config = dict(
    num_hidden_layers=8,
    hidden_size=64,
    num_attention_heads=2,
    num_key_value_heads=2,
    head_dim=32,
    intermediate_size=256,
    vocab_size=8192,
    hidden_act='squared_relu',
    norm='rmsnorm',
    norm_place='pre',
    norm_eps=1e-05,
    positions='rope',
    rope_theta=554.0,
    rope_fraction=1.0,
    qk_norm=True,
    attn_scale=0.288,
    bias='none',
    tie_word_embeddings=False,
    parallel_block=False,
    extras=['local attention windows', 'norms scaled by depth', 'capped logits'],
    init='uniform',
    init_std_qkv=0.0869,
    init_std_o=0.0,
    init_std_up=0.0869,
    init_std_down=0.0,
    optimizer='adamw',
    learning_rate=0.00641,
    beta1=0.9,
    beta2=0.99,
    weight_decay=0.068,
    lr_head=0.011,
    warmup_steps=344,
    schedule='wsd',
    decay_fraction=0.636,
    decay_shape='linear',
    final_lr_fraction=0.0,
    batch_tokens=32768,
    max_seq_len=1024,
    doc_mask=True,
    train_tokens=107200000,
    max_steps=3272,
    dataset='wikipedia_en',
)
Each number is 50 + 15 x the weight over its row's rms, rounded and kept within 0 to 99. Layers, rows and columns count from 0. The size before them is the row's rms in percent of the matrix's.

# q: layer 4 attention query, 64x64, rms 0.162, rows 45-63, columns 0-63
# k: layer 4 attention key, 64x64, rms 0.157, rows 45-63, columns 0-63
# v: layer 4 attention value, 64x64, rms 0.141, rows 32-63, columns 0-63
# o: layer 4 attention output (transposed), 64x64, rms 0.151, rows 32-63, columns 0-63
# up: layer 4 MLP up, 256x64, rms 0.194, rows 0-1, columns 0-63
# down: layer 4 MLP down (transposed), 256x64, rms 0.181, rows 0, columns 0-63
q45 091:68 46 42 44 62 67 52 57 42 58 48 39 49 65 24 26 26 55 64 61 63 46 50 35 74 50 59 68 37 27 61 59 27 45 52 40 26 38 33 53 54 73 41 44 72 29 51 49 39 87 59 29 28 48 46 47 69 48 74 61 29 66 80 52
k45 066:56 49 58 33 59 50 47 69 46 38 31 52 43 40 59 44 18 49 76 33 44 52 45 53 43 56 36 63 58 42 38 42 66 88 43 52 63 28 73 89 38 51 37 28 71 87 49 46 55 25 37 40 32 63 39 45 49 53 30 73 35 42 53 46
q46 097:27 50 34 47 62 44 28 64 53 44 19 52 25 59 29 56 45 72 63 60 68 51 17 46 31 57 36 62 50 64 48 47 61 48 44 33 54 40 22 64 56 47 65 54 43 35 68 60 36 55 28 84 64 39 57 39 49 70 75 15 54 58 56 52
k46 096:20 46 65 46 65 31 57 29 63 21 15 61 57 60 56 50 29 58 82 41 31 53 60 66 41 49 35 52 53 42 52 32 69 58 73 51 42 54 52 73 46 58 47 22 55 62 38 40 38 41 48 57 48 28 37 83 60 72 58 57 63 69 26 43
q47 088:48 55 78 67 39 70 79 57 40 56 56 34 83 32 59 54 59 39 28 32 48 44 56 53 84 73 74 40 77 21 59 45 41 35 66 59 57 53 47 62 43 67 32 73 35 67 52 38 52 73 59 31 47 44 45 47 49 44 60 57 40 44 24 38
k47 081:75 54 52 45 43 81 44 37 30 38 63 53 62 54 61 21 52 58 39 58 63 46 44 28 81 73 65 40 64 56 39 67 41 61 49 16 32 51 55 24 43 48 53 76 55 46 53 66 50 52 61 18 43 65 49 18 41 43 36 41 28 47 71 45
q48 094:89 50 30 37 57 81 49 56 20 63 95 60 59 58 37 48 48 48 60 49 50 47 77 31 64 69 41 47 58 47 59 56 33 25 41 49 57 44 49 49 68 53 56 53 67 76 73 47 64 75 63 30 51 63 35 26 46 35 50 52 44 57 56 56
k48 091:69 60 85 74 48 59 60 56 18 59 62 59 67 33 71 57 32 24 50 65 64 80 46 64 53 55 49 19 49 22 68 33 54 54 48 56 37 79 51 48 56 54 55 58 49 50 36 41 58 45 50 38 42 54 48 50 47 38 33 89 38 24 45 48
q49 104:05 58 72 67 46 30 12 59 62 29 18 50 43 55 42 46 38 74 56 52 61 55 35 57 32 53 41 58 55 53 33 56 57 69 74 45 31 27 30 47 30 55 66 69 51 34 55 40 29 45 46 59 33 52 40 42 51 56 58 56 71 67 43 58
k49 090:59 52 63 48 80 43 42 55 53 40 13 34 50 58 23 43 20 63 89 75 70 55 44 60 51 45 52 55 34 73 31 65 48 50 43 59 57 16 51 55 56 42 46 34 43 39 53 50 33 29 45 68 74 38 51 62 60 69 55 47 72 52 71 40
q50 068:36 48 68 61 58 63 46 71 53 31 19 56 45 23 52 50 62 92 54 47 59 68 70 61 44 36 49 56 70 62 25 49 36 61 39 62 46 35 56 54 43 72 67 58 55 27 74 33 31 33 55 73 58 37 77 56 52 80 37 51 56 40 44 52
k50 081:67 55 47 51 70 67 34 46 55 37 51 47 36 84 28 44 33 74 96 61 55 66 79 60 16 61 52 56 62 56 15 48 53 47 45 51 35 42 46 70 52 70 64 48 68 45 51 45 42 46 50 56 27 51 73 51 67 64 62 57 30 49 55 48
q51 121:56 62 29 29 06 58 40 62 37 52 65 56 70 48 60 27 45 10 34 36 36 34 59 50 27 51 48 41 73 46 41 56 54 52 47 53 67 68 67 79 32 52 15 59 46 54 53 45 56 59 49 39 62 51 56 39 22 37 42 48 77 50 51 45
k51 112:67 42 38 48 54 45 37 59 22 66 67 54 26 37 69 59 61 45 06 54 67 55 37 55 66 57 54 48 61 48 66 42 46 37 62 30 55 63 89 49 50 35 44 57 16 54 49 41 61 63 40 36 49 66 33 41 43 32 33 42 73 56 35 82
q52 080:52 48 34 48 51 62 29 51 43 49 28 52 50 48 37 46 21 60 49 80 56 63 46 53 57 69 19 42 48 71 13 56 36 61 60 49 39 23 59 30 80 51 69 49 48 34 89 39 29 37 48 59 25 43 27 50 70 50 54 53 42 53 57 52
k52 073:20 28 55 69 77 52 58 57 57 46 38 40 44 44 32 41 42 57 63 55 49 62 73 52 67 40 46 43 20 51 53 61 36 53 56 71 39 16 30 24 58 53 69 29 73 47 38 29 57 32 35 55 43 22 47 62 82 53 64 65 40 57 61 36
q53 137:18 64 62 54 63 49 24 67 56 47 16 49 32 38 34 80 41 85 59 51 59 62 34 50 35 53 25 80 55 57 32 45 45 36 41 53 53 40 38 60 44 56 67 67 33 27 58 42 41 53 30 85 53 49 54 41 61 58 64 32 64 58 50 49
k53 087:39 53 66 50 57 47 45 20 58 23 17 55 44 65 53 18 24 94 97 48 34 47 60 38 52 57 48 54 49 45 48 30 61 53 58 58 48 45 52 59 44 60 57 45 63 55 48 58 37 32 32 62 64 24 42 60 62 80 57 50 46 61 44 52
q54 093:28 60 34 57 35 50 64 66 54 33 13 41 46 34 45 46 70 48 67 18 42 41 50 67 39 56 59 35 72 46 47 48 38 43 54 37 59 45 40 45 63 64 72 74 44 65 80 63 59 40 60 49 51 24 49 26 22 56 41 61 49 36 72 19
k54 092:77 48 43 37 74 48 45 54 16 53 51 54 51 63 58 48 37 45 63 88 66 46 54 63 50 54 64 45 34 34 36 61 44 40 57 55 57 37 53 51 48 48 48 19 57 41 29 37 46 75 53 25 43 41 32 47 99 64 72 68 57 64 61 68
q55 105:78 50 55 41 29 52 75 38 30 41 72 73 50 44 67 35 45 36 59 60 38 27 52 51 42 43 71 30 58 43 52 33 74 53 43 21 45 68 77 56 62 23 36 53 33 65 41 68 70 36 60 44 38 60 51 56 45 41 67 49 27 53 23 26
k55 107:72 47 27 30 48 51 50 46 63 48 79 64 70 53 80 58 54 50 36 46 71 28 51 30 54 79 41 64 70 55 56 26 62 40 44 35 44 71 66 55 40 50 52 61 42 48 36 48 71 65 70 46 59 87 59 56 14 39 33 34 48 38 43 61
q56 118:92 24 46 63 68 38 42 41 49 42 59 46 34 56 49 59 50 41 52 56 88 45 51 66 52 49 74 44 66 53 23 45 26 69 28 67 53 62 47 31 56 21 57 43 69 83 44 48 53 68 56 51 30 53 79 41 45 71 52 53 40 52 61 47
k56 114:64 71 35 63 30 60 37 57 55 69 71 67 62 86 51 54 67 49 61 51 46 66 59 78 52 64 57 50 57 51 21 22 76 41 26 58 83 40 57 73 31 56 53 70 64 56 48 58 65 79 61 30 54 57 56 49 46 45 30 54 40 53 48 37
q57 113:68 40 45 55 41 51 21 49 72 36 76 64 36 62 57 60 76 49 48 59 48 50 55 68 39 52 36 56 53 66 36 77 44 78 51 56 44 49 81 66 37 28 59 47 69 38 37 39 62 51 60 38 52 80 82 48 40 38 28 47 76 62 60 76
k57 142:86 41 39 70 66 42 15 45 62 29 62 51 35 71 44 63 42 19 57 76 86 49 34 61 43 68 40 53 70 71 37 46 38 56 32 58 54 50 82 48 46 35 47 49 64 60 50 37 54 60 45 58 44 60 62 42 44 53 35 49 74 31 60 67
q58 096:33 21 34 61 69 28 24 57 74 32 32 35 23 58 48 70 32 45 63 62 62 44 50 55 34 43 33 46 54 86 44 45 60 51 58 53 34 52 43 63 39 24 57 27 45 65 68 47 50 55 20 65 58 49 55 52 39 52 32 38 79 51 36 69
k58 164:35 30 51 57 63 46 32 47 54 33 20 35 31 39 42 66 60 58 59 52 57 64 24 47 27 32 20 64 41 59 65 76 29 58 73 56 37 34 46 43 52 40 69 33 30 44 57 46 45 28 34 76 64 23 58 48 65 67 69 38 69 42 53 42
q59 142:36 29 43 53 60 33 63 47 59 28 34 51 46 60 28 35 50 77 55 50 68 37 30 19 58 45 55 37 45 61 42 54 54 70 38 36 33 43 58 24 81 25 64 68 64 51 63 58 33 28 55 67 39 45 34 50 43 51 77 69 29 77 58 38
k59 114:33 52 51 34 41 69 73 43 64 27 15 51 64 54 35 50 33 43 72 53 46 25 59 50 45 64 47 50 39 64 12 31 71 65 41 55 49 28 23 37 70 57 52 34 61 55 55 61 42 46 47 97 60 51 54 53 26 58 61 49 47 51 58 48
q60 130:54 45 31 52 64 39 43 54 57 16 57 46 53 57 69 54 52 40 37 55 67 43 44 37 33 53 50 43 60 56 39 47 56 50 33 28 21 62 83 63 46 32 26 55 54 48 42 51 56 56 70 22 68 84 56 69 29 40 19 58 68 26 63 26
k60 108:62 44 51 13 38 58 74 52 37 39 73 44 58 33 49 45 80 37 18 55 26 38 59 39 23 26 36 43 41 41 67 50 60 51 58 41 38 59 62 52 76 59 26 28 40 59 39 37 62 41 55 55 55 80 53 48 31 30 41 67 64 46 56 65
q61 104:87 41 35 72 55 60 45 31 56 29 58 54 69 55 60 48 56 43 48 56 80 45 75 72 52 69 65 45 45 46 48 59 35 38 59 34 46 54 59 44 60 16 53 35 62 72 70 74 59 55 72 45 43 44 75 74 39 72 33 57 49 31 69 35
k61 144:51 11 54 46 88 44 50 51 52 31 49 25 30 47 41 52 54 76 61 70 63 69 22 36 45 37 21 61 37 76 43 48 41 50 63 55 24 57 58 53 68 32 62 38 42 64 51 24 45 32 41 69 41 52 51 58 41 51 63 73 67 49 51 38
q62 118:36 74 68 35 33 34 63 66 19 65 36 46 38 24 40 49 30 48 71 38 19 51 57 35 25 29 48 56 40 33 85 37 49 34 54 67 69 55 37 52 37 77 42 51 35 49 43 60 51 35 40 53 64 40 41 58 62 56 56 44 50 44 19 36
k62 102:63 79 56 67 45 44 27 41 42 71 42 57 37 57 80 73 49 70 78 63 50 88 48 68 56 35 51 66 43 43 45 31 65 50 30 50 73 38 31 88 31 44 49 45 31 38 47 67 38 49 30 31 53 46 61 48 53 51 41 36 39 46 59 49
q63 165:30 69 55 41 30 54 77 55 55 49 34 68 79 25 42 29 50 52 40 38 14 27 46 58 60 33 66 49 41 32 66 49 64 44 59 39 34 62 56 38 56 55 38 50 26 18 41 74 50 35 69 70 59 50 42 59 39 36 54 68 38 47 28 31
k63 174:20 61 33 49 30 48 82 52 31 73 57 62 72 39 46 30 56 72 26 44 28 31 50 27 50 40 55 45 31 35 60 26 78 38 61 30 53 59 49 47 48 55 36 68 39 37 40 74 42 51 52 40 62 50 31 59 50 29 57 54 28 64 31 37
v32 101:44 76 48 31 61 67 39 91 46 41 55 55 66 59 47 47 30 66 46 21 66 43 44 49 48 19 40 84 60 55 48 56 61 37 33 54 51 54 46 46 47 42 45 69 50 39 70 64 86 23 25 38 44 53 45 55 35 46 43 46 59 82 46 61
o32 098:37 71 66 63 37 60 35 65 70 39 42 54 41 52 43 51 43 78 34 46 84 49 61 67 71 44 51 70 47 26 43 77 56 34 32 59 43 50 38 32 49 55 61 63 72 57 57 60 29 45 23 15 43 51 50 53 41 82 37 74 49 63 55 65
v33 111:48 59 45 62 44 45 44 67 54 41 50 34 63 40 67 37 40 46 32 44 64 26 49 86 42 50 40 79 30 64 68 65 44 14 38 50 75 49 43 57 72 70 48 81 65 51 44 66 36 22 51 50 48 42 41 38 60 45 27 58 37 78 72 41
o33 113:48 69 28 56 44 46 41 55 58 14 59 41 36 28 85 58 60 51 56 75 58 19 58 48 48 54 36 71 31 64 72 44 50 41 63 56 39 36 47 47 63 51 45 59 76 73 55 52 33 21 44 36 31 44 30 48 44 53 18 64 44 54 71 36
v34 113:61 42 57 34 43 50 63 80 22 44 53 39 18 62 38 28 58 54 61 93 52 35 27 68 53 49 37 49 67 69 50 38 70 34 47 47 27 38 44 19 52 34 47 41 54 57 57 71 49 55 51 32 34 52 73 67 59 37 45 31 42 63 34 38
o34 111:32 63 68 48 29 42 74 85 36 60 59 48 32 66 36 41 64 51 63 64 54 16 52 76 61 31 52 45 71 60 40 28 52 49 38 58 44 29 26 26 65 47 46 53 51 55 27 42 49 42 44 59 49 56 71 61 76 32 25 52 62 50 26 45
v35 118:45 43 34 57 49 40 43 61 81 42 60 51 49 77 58 11 39 55 50 30 69 92 59 29 36 54 48 63 36 37 64 79 54 71 68 48 60 72 52 49 38 68 41 52 46 36 25 61 61 61 40 38 54 54 43 56 41 68 69 74 48 54 68 39
o35 124:48 35 18 57 51 20 40 65 64 40 64 35 46 55 47 43 24 36 43 63 43 88 57 34 53 49 79 69 48 31 52 70 50 48 50 64 48 71 53 54 37 30 71 58 39 29 48 64 39 70 33 37 34 70 56 52 23 66 74 35 39 43 63 43
v36 110:46 48 49 56 54 44 57 62 41 41 52 29 33 37 46 56 40 48 50 74 81 24 41 49 55 55 49 64 50 42 44 36 58 62 57 50 34 54 63 65 76 84 40 50 55 56 57 63 61 46 23 41 00 54 32 43 38 55 50 32 33 67 16 75
o36 105:21 61 51 81 43 54 72 58 60 66 39 46 44 46 52 49 25 57 37 51 79 27 53 43 83 71 56 59 51 44 35 30 38 66 44 55 48 42 22 51 77 81 42 62 33 53 44 52 66 42 21 51 44 50 47 44 37 53 30 43 39 73 25 54
v37 116:65 52 46 59 47 35 40 36 29 62 57 62 23 57 30 34 48 51 59 50 23 51 36 38 44 24 80 32 50 73 63 65 61 57 34 61 44 53 47 40 12 51 53 50 51 59 18 73 70 64 46 49 25 54 56 73 40 46 50 25 69 73 57 42
o37 120:73 45 58 56 53 30 47 43 50 78 59 67 33 49 23 36 53 63 52 62 59 33 56 55 54 28 61 36 51 58 39 61 61 57 15 56 57 68 42 31 36 46 52 77 44 55 16 64 28 51 21 76 37 49 66 66 31 43 48 42 81 32 48 48
v38 101:48 65 53 53 56 61 72 29 74 56 54 72 51 72 34 59 14 44 47 57 43 47 74 75 53 53 62 59 36 52 28 71 49 31 73 32 45 53 60 55 38 70 33 86 56 39 28 36 76 53 33 40 50 51 21 38 48 53 53 45 57 47 25 51
o38 103:41 48 38 76 72 56 61 30 55 76 53 42 55 43 36 70 26 55 36 85 51 71 53 64 82 58 50 57 51 45 44 65 50 42 70 21 51 49 52 38 36 53 34 65 59 61 46 40 50 65 36 19 47 44 64 48 05 63 44 54 63 30 44 46
v39 099:45 57 46 48 41 13 51 63 52 63 34 52 75 46 69 56 42 55 63 83 74 48 48 78 46 59 62 62 42 55 46 30 35 52 52 56 46 29 76 19 52 50 36 44 36 41 55 25 33 61 53 36 43 61 80 50 65 62 58 67 58 30 83 47
o39 108:39 46 17 36 38 41 48 51 41 55 44 65 86 66 62 48 50 56 58 46 36 58 71 34 55 62 51 53 46 47 43 25 56 50 59 71 46 36 48 49 60 36 67 29 44 58 77 69 39 49 84 35 75 82 69 55 57 26 51 71 58 28 50 27
v40 105:42 60 36 64 49 13 55 40 67 64 55 43 53 39 53 27 45 46 48 61 50 20 60 68 31 69 70 52 37 41 60 47 30 45 68 47 68 70 53 40 89 64 33 37 42 41 22 30 28 66 20 44 49 66 40 65 56 52 56 50 25 53 43 63
o40 109:64 48 10 74 69 30 57 35 63 51 56 40 49 56 73 62 29 39 59 67 73 41 36 38 59 70 64 50 60 48 48 20 49 61 59 60 32 42 50 53 75 54 68 27 40 74 51 63 46 68 23 34 54 60 55 58 27 30 64 41 39 37 58 32
v41 119:50 23 13 55 44 50 44 37 32 38 50 10 38 46 46 42 58 48 36 43 61 54 25 48 43 51 58 22 48 46 48 36 55 53 60 96 46 63 11 72 72 46 56 45 57 49 51 67 57 22 46 53 52 45 69 33 34 43 38 45 48 48 40 51
o41 128:63 40 45 46 44 38 48 45 36 26 37 37 14 42 43 28 46 58 46 28 73 32 42 50 43 44 69 18 40 52 67 60 36 59 59 79 56 62 26 55 80 57 49 57 40 26 32 53 71 24 40 55 49 58 46 39 68 57 34 36 58 73 75 50
v42 109:65 80 32 66 48 49 57 65 56 45 48 07 63 45 44 77 39 50 35 73 53 36 62 66 62 42 48 40 53 81 57 56 35 18 42 46 78 34 28 79 31 68 49 43 48 42 57 59 61 52 44 65 71 54 50 36 51 45 41 51 65 51 76 47
o42 103:64 57 47 77 55 42 12 51 51 52 38 37 32 08 57 49 72 70 36 64 34 37 67 54 57 43 45 30 34 49 50 59 36 29 53 36 39 42 39 33 66 66 56 53 55 32 54 47 39 38 79 36 43 55 23 62 60 30 35 60 39 38 76 40
v43 100:40 37 59 40 37 42 44 77 46 37 62 57 61 70 48 56 57 50 43 59 58 44 56 45 51 47 25 42 72 35 39 42 37 64 72 39 63 58 42 75 59 69 49 78 48 49 64 24 52 42 48 33 96 37 13 31 41 47 69 53 20 68 44 53
o43 101:26 46 74 34 51 48 37 65 63 25 42 39 45 49 55 61 44 40 50 51 52 55 23 51 67 68 47 55 83 52 58 51 30 42 62 39 47 38 36 53 28 47 56 69 40 66 71 28 70 77 52 27 50 58 38 18 36 54 54 50 13 74 71 54
v44 091:50 53 34 79 74 19 24 41 49 48 66 43 35 41 54 40 54 62 39 43 65 56 49 61 55 50 66 75 20 49 87 41 37 71 39 73 50 65 50 43 45 44 40 50 46 30 19 67 55 43 32 53 31 68 53 79 61 69 35 47 54 52 53 70
o44 100:72 51 25 75 57 35 47 28 67 69 66 50 55 51 56 41 33 49 25 60 65 41 47 35 68 44 52 62 41 48 53 47 59 68 45 87 18 64 52 40 67 50 65 37 40 40 45 85 38 47 14 40 39 78 50 58 44 48 51 34 59 39 59 68
v45 102:50 68 58 61 45 25 28 83 24 44 51 73 66 50 49 82 59 50 45 22 55 35 60 49 57 11 45 31 49 80 68 53 49 53 33 59 59 29 48 46 56 62 56 28 61 53 45 67 36 29 45 48 46 51 50 50 50 21 36 38 60 67 47 34
o45 099:67 61 89 37 47 33 41 61 51 24 44 62 61 50 46 52 80 55 52 66 79 29 60 53 57 36 18 40 37 61 64 42 53 52 24 45 61 38 52 37 61 65 65 46 62 58 54 77 10 30 61 61 28 50 61 51 43 43 43 51 61 69 60 45
v46 123:49 30 24 55 36 47 51 79 48 48 41 59 63 67 55 35 50 49 46 45 56 78 42 31 16 49 85 32 43 68 62 72 54 69 52 36 73 56 66 79 63 61 76 42 58 55 33 48 49 53 39 60 51 40 36 67 28 32 70 52 67 53 59 32
o46 129:34 44 35 47 34 38 42 78 45 20 39 39 45 59 49 37 57 44 38 57 62 67 51 35 28 55 75 34 37 56 58 65 52 30 26 27 71 64 60 56 55 52 64 62 53 40 50 31 33 52 44 96 37 40 47 53 18 42 59 41 62 44 78 33
v47 106:39 56 37 35 16 81 35 58 57 38 52 29 44 50 50 34 40 57 40 38 33 73 43 35 43 80 47 45 55 34 33 54 47 43 71 42 78 52 52 58 55 32 50 59 50 58 80 35 70 19 40 54 60 51 59 12 49 67 56 63 56 38 69 62
o47 108:46 52 35 47 28 64 31 63 37 51 38 33 46 39 46 48 46 60 44 39 45 48 27 33 35 81 75 44 62 28 51 66 33 28 60 35 75 46 67 35 58 40 42 65 59 40 76 35 68 46 47 28 54 51 30 33 75 80 73 61 25 62 56 60
v48 098:70 62 45 52 68 46 50 45 33 42 57 34 56 63 53 19 40 65 58 88 51 23 42 72 43 54 53 71 59 49 52 34 58 21 62 30 75 60 35 64 59 24 68 42 40 59 78 49 51 40 56 44 36 36 52 50 65 24 41 36 38 76 62 37
o48 098:35 65 34 53 31 30 35 74 58 54 72 45 31 51 79 57 65 52 42 39 37 14 44 88 53 42 62 44 68 51 57 38 65 43 58 50 57 28 36 50 50 57 39 43 65 81 51 41 42 40 40 45 69 23 45 46 66 21 30 39 59 49 64 67
v49 113:59 55 66 48 85 29 46 04 74 54 54 45 40 42 64 56 64 41 42 59 41 32 57 64 51 64 26 88 36 42 61 27 40 42 54 42 59 67 31 62 42 47 49 51 37 42 28 46 35 73 61 59 76 46 31 63 57 54 46 57 39 50 75 45
o49 112:57 58 40 54 74 40 57 12 78 61 75 44 48 43 77 60 65 36 48 54 25 54 42 44 62 44 33 67 50 61 62 37 53 65 91 60 27 61 36 70 32 36 52 29 49 58 39 58 49 72 44 47 62 47 31 53 51 28 54 33 40 45 75 57
v50 108:45 40 46 42 62 70 75 30 37 56 48 39 60 13 60 28 45 49 55 64 51 46 32 41 38 71 71 51 49 52 50 31 38 62 22 66 30 70 50 53 54 79 54 25 50 44 45 26 49 66 45 62 60 52 33 79 44 81 39 48 39 30 72 61
o50 110:58 38 21 53 54 73 50 36 56 51 52 62 62 50 64 27 33 53 58 46 48 48 54 37 32 48 50 31 37 55 42 41 42 61 50 63 30 73 51 93 44 59 76 32 50 41 37 33 79 48 28 70 80 66 21 76 44 58 43 55 36 36 40 38
v51 093:49 54 48 26 72 22 65 00 57 48 47 37 48 55 44 61 32 47 48 58 48 78 63 34 30 48 35 84 31 54 43 57 60 60 39 65 35 67 49 42 55 59 49 64 44 51 07 45 52 55 52 65 66 62 52 76 49 41 33 45 44 38 42 45
o51 091:45 41 38 56 54 36 53 15 72 65 44 54 71 50 59 62 50 25 45 63 65 67 53 35 54 39 34 45 37 50 53 53 59 63 65 60 31 87 39 49 44 34 31 41 66 33 02 62 55 70 45 54 65 37 62 71 43 66 40 25 64 59 61 52
v52 095:55 40 24 44 46 57 56 58 53 42 45 36 79 57 54 43 44 42 63 38 43 62 30 36 62 66 35 44 65 47 20 39 58 39 83 62 56 39 44 31 10 40 42 68 47 46 50 53 89 35 50 49 62 41 53 21 38 50 73 44 70 30 72 40
o52 094:35 39 58 28 28 30 45 47 29 48 39 53 28 64 38 40 50 85 49 43 33 67 55 52 56 68 72 46 53 31 31 77 51 53 70 59 83 41 44 40 35 33 62 60 47 26 56 44 70 42 78 28 46 49 29 45 41 62 59 70 53 39 70 37
v53 122:44 78 44 53 38 36 47 61 26 41 49 62 56 58 29 65 51 33 42 41 54 57 41 28 59 20 56 38 70 59 41 73 50 52 57 68 54 45 36 57 35 50 56 94 63 62 34 31 58 49 48 50 99 51 35 61 38 41 34 46 51 82 44 47
o53 122:58 46 75 21 56 44 19 53 49 18 15 65 39 38 32 52 52 66 51 57 67 36 41 49 46 39 21 48 58 57 59 73 45 44 31 34 46 60 40 28 28 35 30 88 46 49 33 46 60 63 45 49 55 45 41 63 27 56 36 46 52 61 67 37
v54 104:56 98 45 44 33 74 60 32 48 44 35 49 77 54 64 46 34 61 48 36 27 61 54 73 45 43 65 46 53 34 53 73 51 22 55 59 37 42 60 50 46 57 44 33 54 54 76 67 53 79 22 60 41 44 85 50 70 57 50 65 47 34 45 56
o54 103:54 62 35 60 51 38 38 46 27 35 51 64 62 35 63 72 41 79 62 27 25 66 51 69 38 45 55 38 39 16 46 63 43 30 39 48 43 45 71 53 63 71 28 45 70 68 64 55 49 42 53 39 57 48 60 85 69 63 65 58 64 32 26 35
v55 107:45 42 50 41 80 39 76 10 52 40 45 38 47 44 57 58 62 45 58 51 44 51 45 76 45 46 39 80 41 33 29 65 50 76 49 61 38 60 57 53 29 48 44 77 58 43 61 54 30 79 66 40 32 45 37 14 57 50 42 78 69 51 41 59
o55 109:36 45 25 45 69 46 79 28 55 45 40 52 47 54 56 56 55 27 32 28 14 63 52 46 62 28 40 70 38 41 50 63 46 66 52 65 39 43 49 55 38 50 02 55 59 41 56 69 68 58 60 39 61 28 35 24 50 37 34 68 67 57 38 39
v56 100:49 44 48 45 44 35 24 39 62 60 48 30 35 33 54 50 70 62 33 41 48 21 53 45 31 63 65 59 29 56 67 57 46 18 41 42 95 43 48 47 68 54 55 67 42 53 52 63 37 18 60 64 57 58 50 17 66 28 45 73 60 53 63 33
o56 100:67 47 36 58 47 45 39 31 61 46 55 31 25 43 67 72 79 42 55 55 58 26 48 25 36 65 59 66 45 67 67 40 35 57 48 42 60 37 62 36 71 40 40 36 60 74 67 48 19 39 56 50 38 29 44 24 84 51 54 64 53 57 83 43
v57 100:43 61 72 42 64 61 60 50 61 30 53 64 47 60 59 73 48 58 38 37 47 66 59 89 66 39 48 69 67 22 42 34 59 59 42 48 51 66 37 66 40 22 60 41 63 36 39 60 47 89 37 55 90 57 44 52 63 45 51 64 43 50 55 83
o57 102:50 71 73 60 69 48 55 46 70 43 42 53 68 39 60 67 45 52 42 51 34 68 35 53 52 19 39 50 54 32 71 68 45 48 71 68 08 58 49 52 46 58 37 44 74 30 67 47 49 82 29 26 52 60 41 51 46 33 63 27 45 27 48 72
v58 090:55 38 57 28 39 26 29 51 73 64 63 56 30 74 40 38 61 56 60 73 60 65 48 49 58 36 47 31 43 49 73 60 57 36 48 50 40 51 46 25 52 20 49 67 52 36 21 45 60 24 48 28 51 63 79 47 63 70 40 75 47 33 71 27
o58 097:58 27 49 28 50 35 39 65 54 83 70 41 58 56 27 55 51 28 57 73 48 49 67 46 60 37 71 50 50 54 80 36 62 45 51 58 38 55 56 43 46 18 59 52 35 50 34 71 40 49 47 26 55 87 81 37 69 66 49 50 58 23 63 50
v59 113:50 61 45 41 52 73 48 46 66 38 50 18 51 69 24 54 41 53 39 53 51 66 28 30 51 53 70 54 41 54 53 81 52 39 68 33 46 58 57 74 49 31 55 37 60 56 48 78 94 42 15 47 26 45 38 39 25 45 55 37 69 45 59 50
o59 121:21 50 59 71 43 49 50 58 56 54 54 22 44 34 26 45 44 66 20 57 54 39 67 49 62 52 84 42 36 27 46 69 44 27 35 13 78 66 47 38 65 53 31 67 52 33 22 54 57 43 20 55 44 42 40 53 35 59 53 47 57 52 58 55
v60 101:33 75 63 33 45 47 48 63 58 32 50 41 48 51 64 37 68 68 41 24 71 64 47 39 82 40 53 82 69 30 55 47 37 54 26 57 61 58 58 48 40 09 63 57 45 61 80 57 38 29 42 45 63 59 60 65 69 58 31 54 46 62 57 71
o60 102:47 59 61 54 27 48 22 62 54 26 25 63 71 55 59 51 49 52 44 29 48 29 34 53 37 44 32 83 46 45 61 58 53 49 28 60 27 50 59 39 55 36 30 42 59 52 67 67 42 50 21 28 64 55 38 54 79 52 65 55 28 64 35 86
v61 099:33 61 67 33 44 22 57 81 67 69 62 60 40 57 53 67 56 39 53 62 55 41 56 29 42 65 08 40 62 50 66 47 64 56 47 15 58 33 59 56 78 41 46 16 56 61 35 45 32 33 30 33 32 55 45 36 33 41 55 43 51 45 54 50
o61 105:35 58 70 46 66 46 64 79 65 73 51 53 63 63 52 60 67 33 63 67 67 40 55 25 77 78 54 55 62 51 63 19 60 37 60 16 55 37 46 48 61 42 70 37 48 45 39 60 39 58 40 54 40 44 55 19 48 46 70 46 15 67 39 45
v62 096:60 45 53 38 45 43 63 46 59 56 57 37 37 56 41 33 64 29 57 75 22 49 42 27 39 39 20 31 52 50 37 95 61 55 84 29 54 42 31 47 31 49 38 63 53 64 50 61 43 74 60 36 28 41 49 30 49 39 69 54 49 58 45 21
o62 096:46 40 60 38 66 23 60 68 48 51 63 38 25 51 37 61 66 28 66 53 14 53 48 55 56 41 61 61 65 48 40 44 49 38 42 29 80 31 41 29 38 39 31 68 31 67 21 48 68 62 67 60 38 20 51 31 57 51 61 56 53 57 46 19
v63 096:65 50 58 55 55 79 39 65 43 60 58 66 04 54 51 57 83 70 59 43 26 63 45 25 54 36 46 55 74 48 73 53 74 48 26 35 56 37 56 58 32 34 61 50 39 48 78 73 53 43 63 62 41 45 75 52 55 35 56 62 65 56 35 55
o63 102:66 56 78 57 53 65 46 68 52 83 60 58 23 56 44 67 74 48 45 26 34 56 50 56 43 41 58 61 68 55 47 68 58 46 18 48 34 38 64 34 50 50 51 53 49 46 69 34 22 51 50 72 27 39 63 43 95 49 63 51 53 54 40 76
up0 099:50 69 81 54 61 37 24 19 80 34 47 49 47 67 44 42 56 49 59 43 56 76 51 56 33 41 43 63 51 56 44 74 46 61 66 75 42 66 35 37 62 39 73 27 75 39 50 70 38 32 49 58 72 59 62 28 50 49 67 40 70 74 64 54
down0 093:54 62 32 32 40 67 44 39 27 53 48 49 50 60 57 35 66 71 26 43 64 59 46 72 26 39 54 46 57 42 37 17 44 58 62 47 60 44 51 11 55 64 50 28 59 16 36 63 55 49 66 62 51 80 49 24 33 43 28 60 46 71 30 57
up1 112:42 47 44 41 72 47 50 69 64 45 55 24 60 60 31 21 23 88 55 71 45 58 30 39 61 77 54 47 49 56 49 66 46 51 51 58 67 28 54 40 40 55 68 44 77 56 72 28 61 24 45 38 81 45 56 50 63 53 69 53 50 47 22 46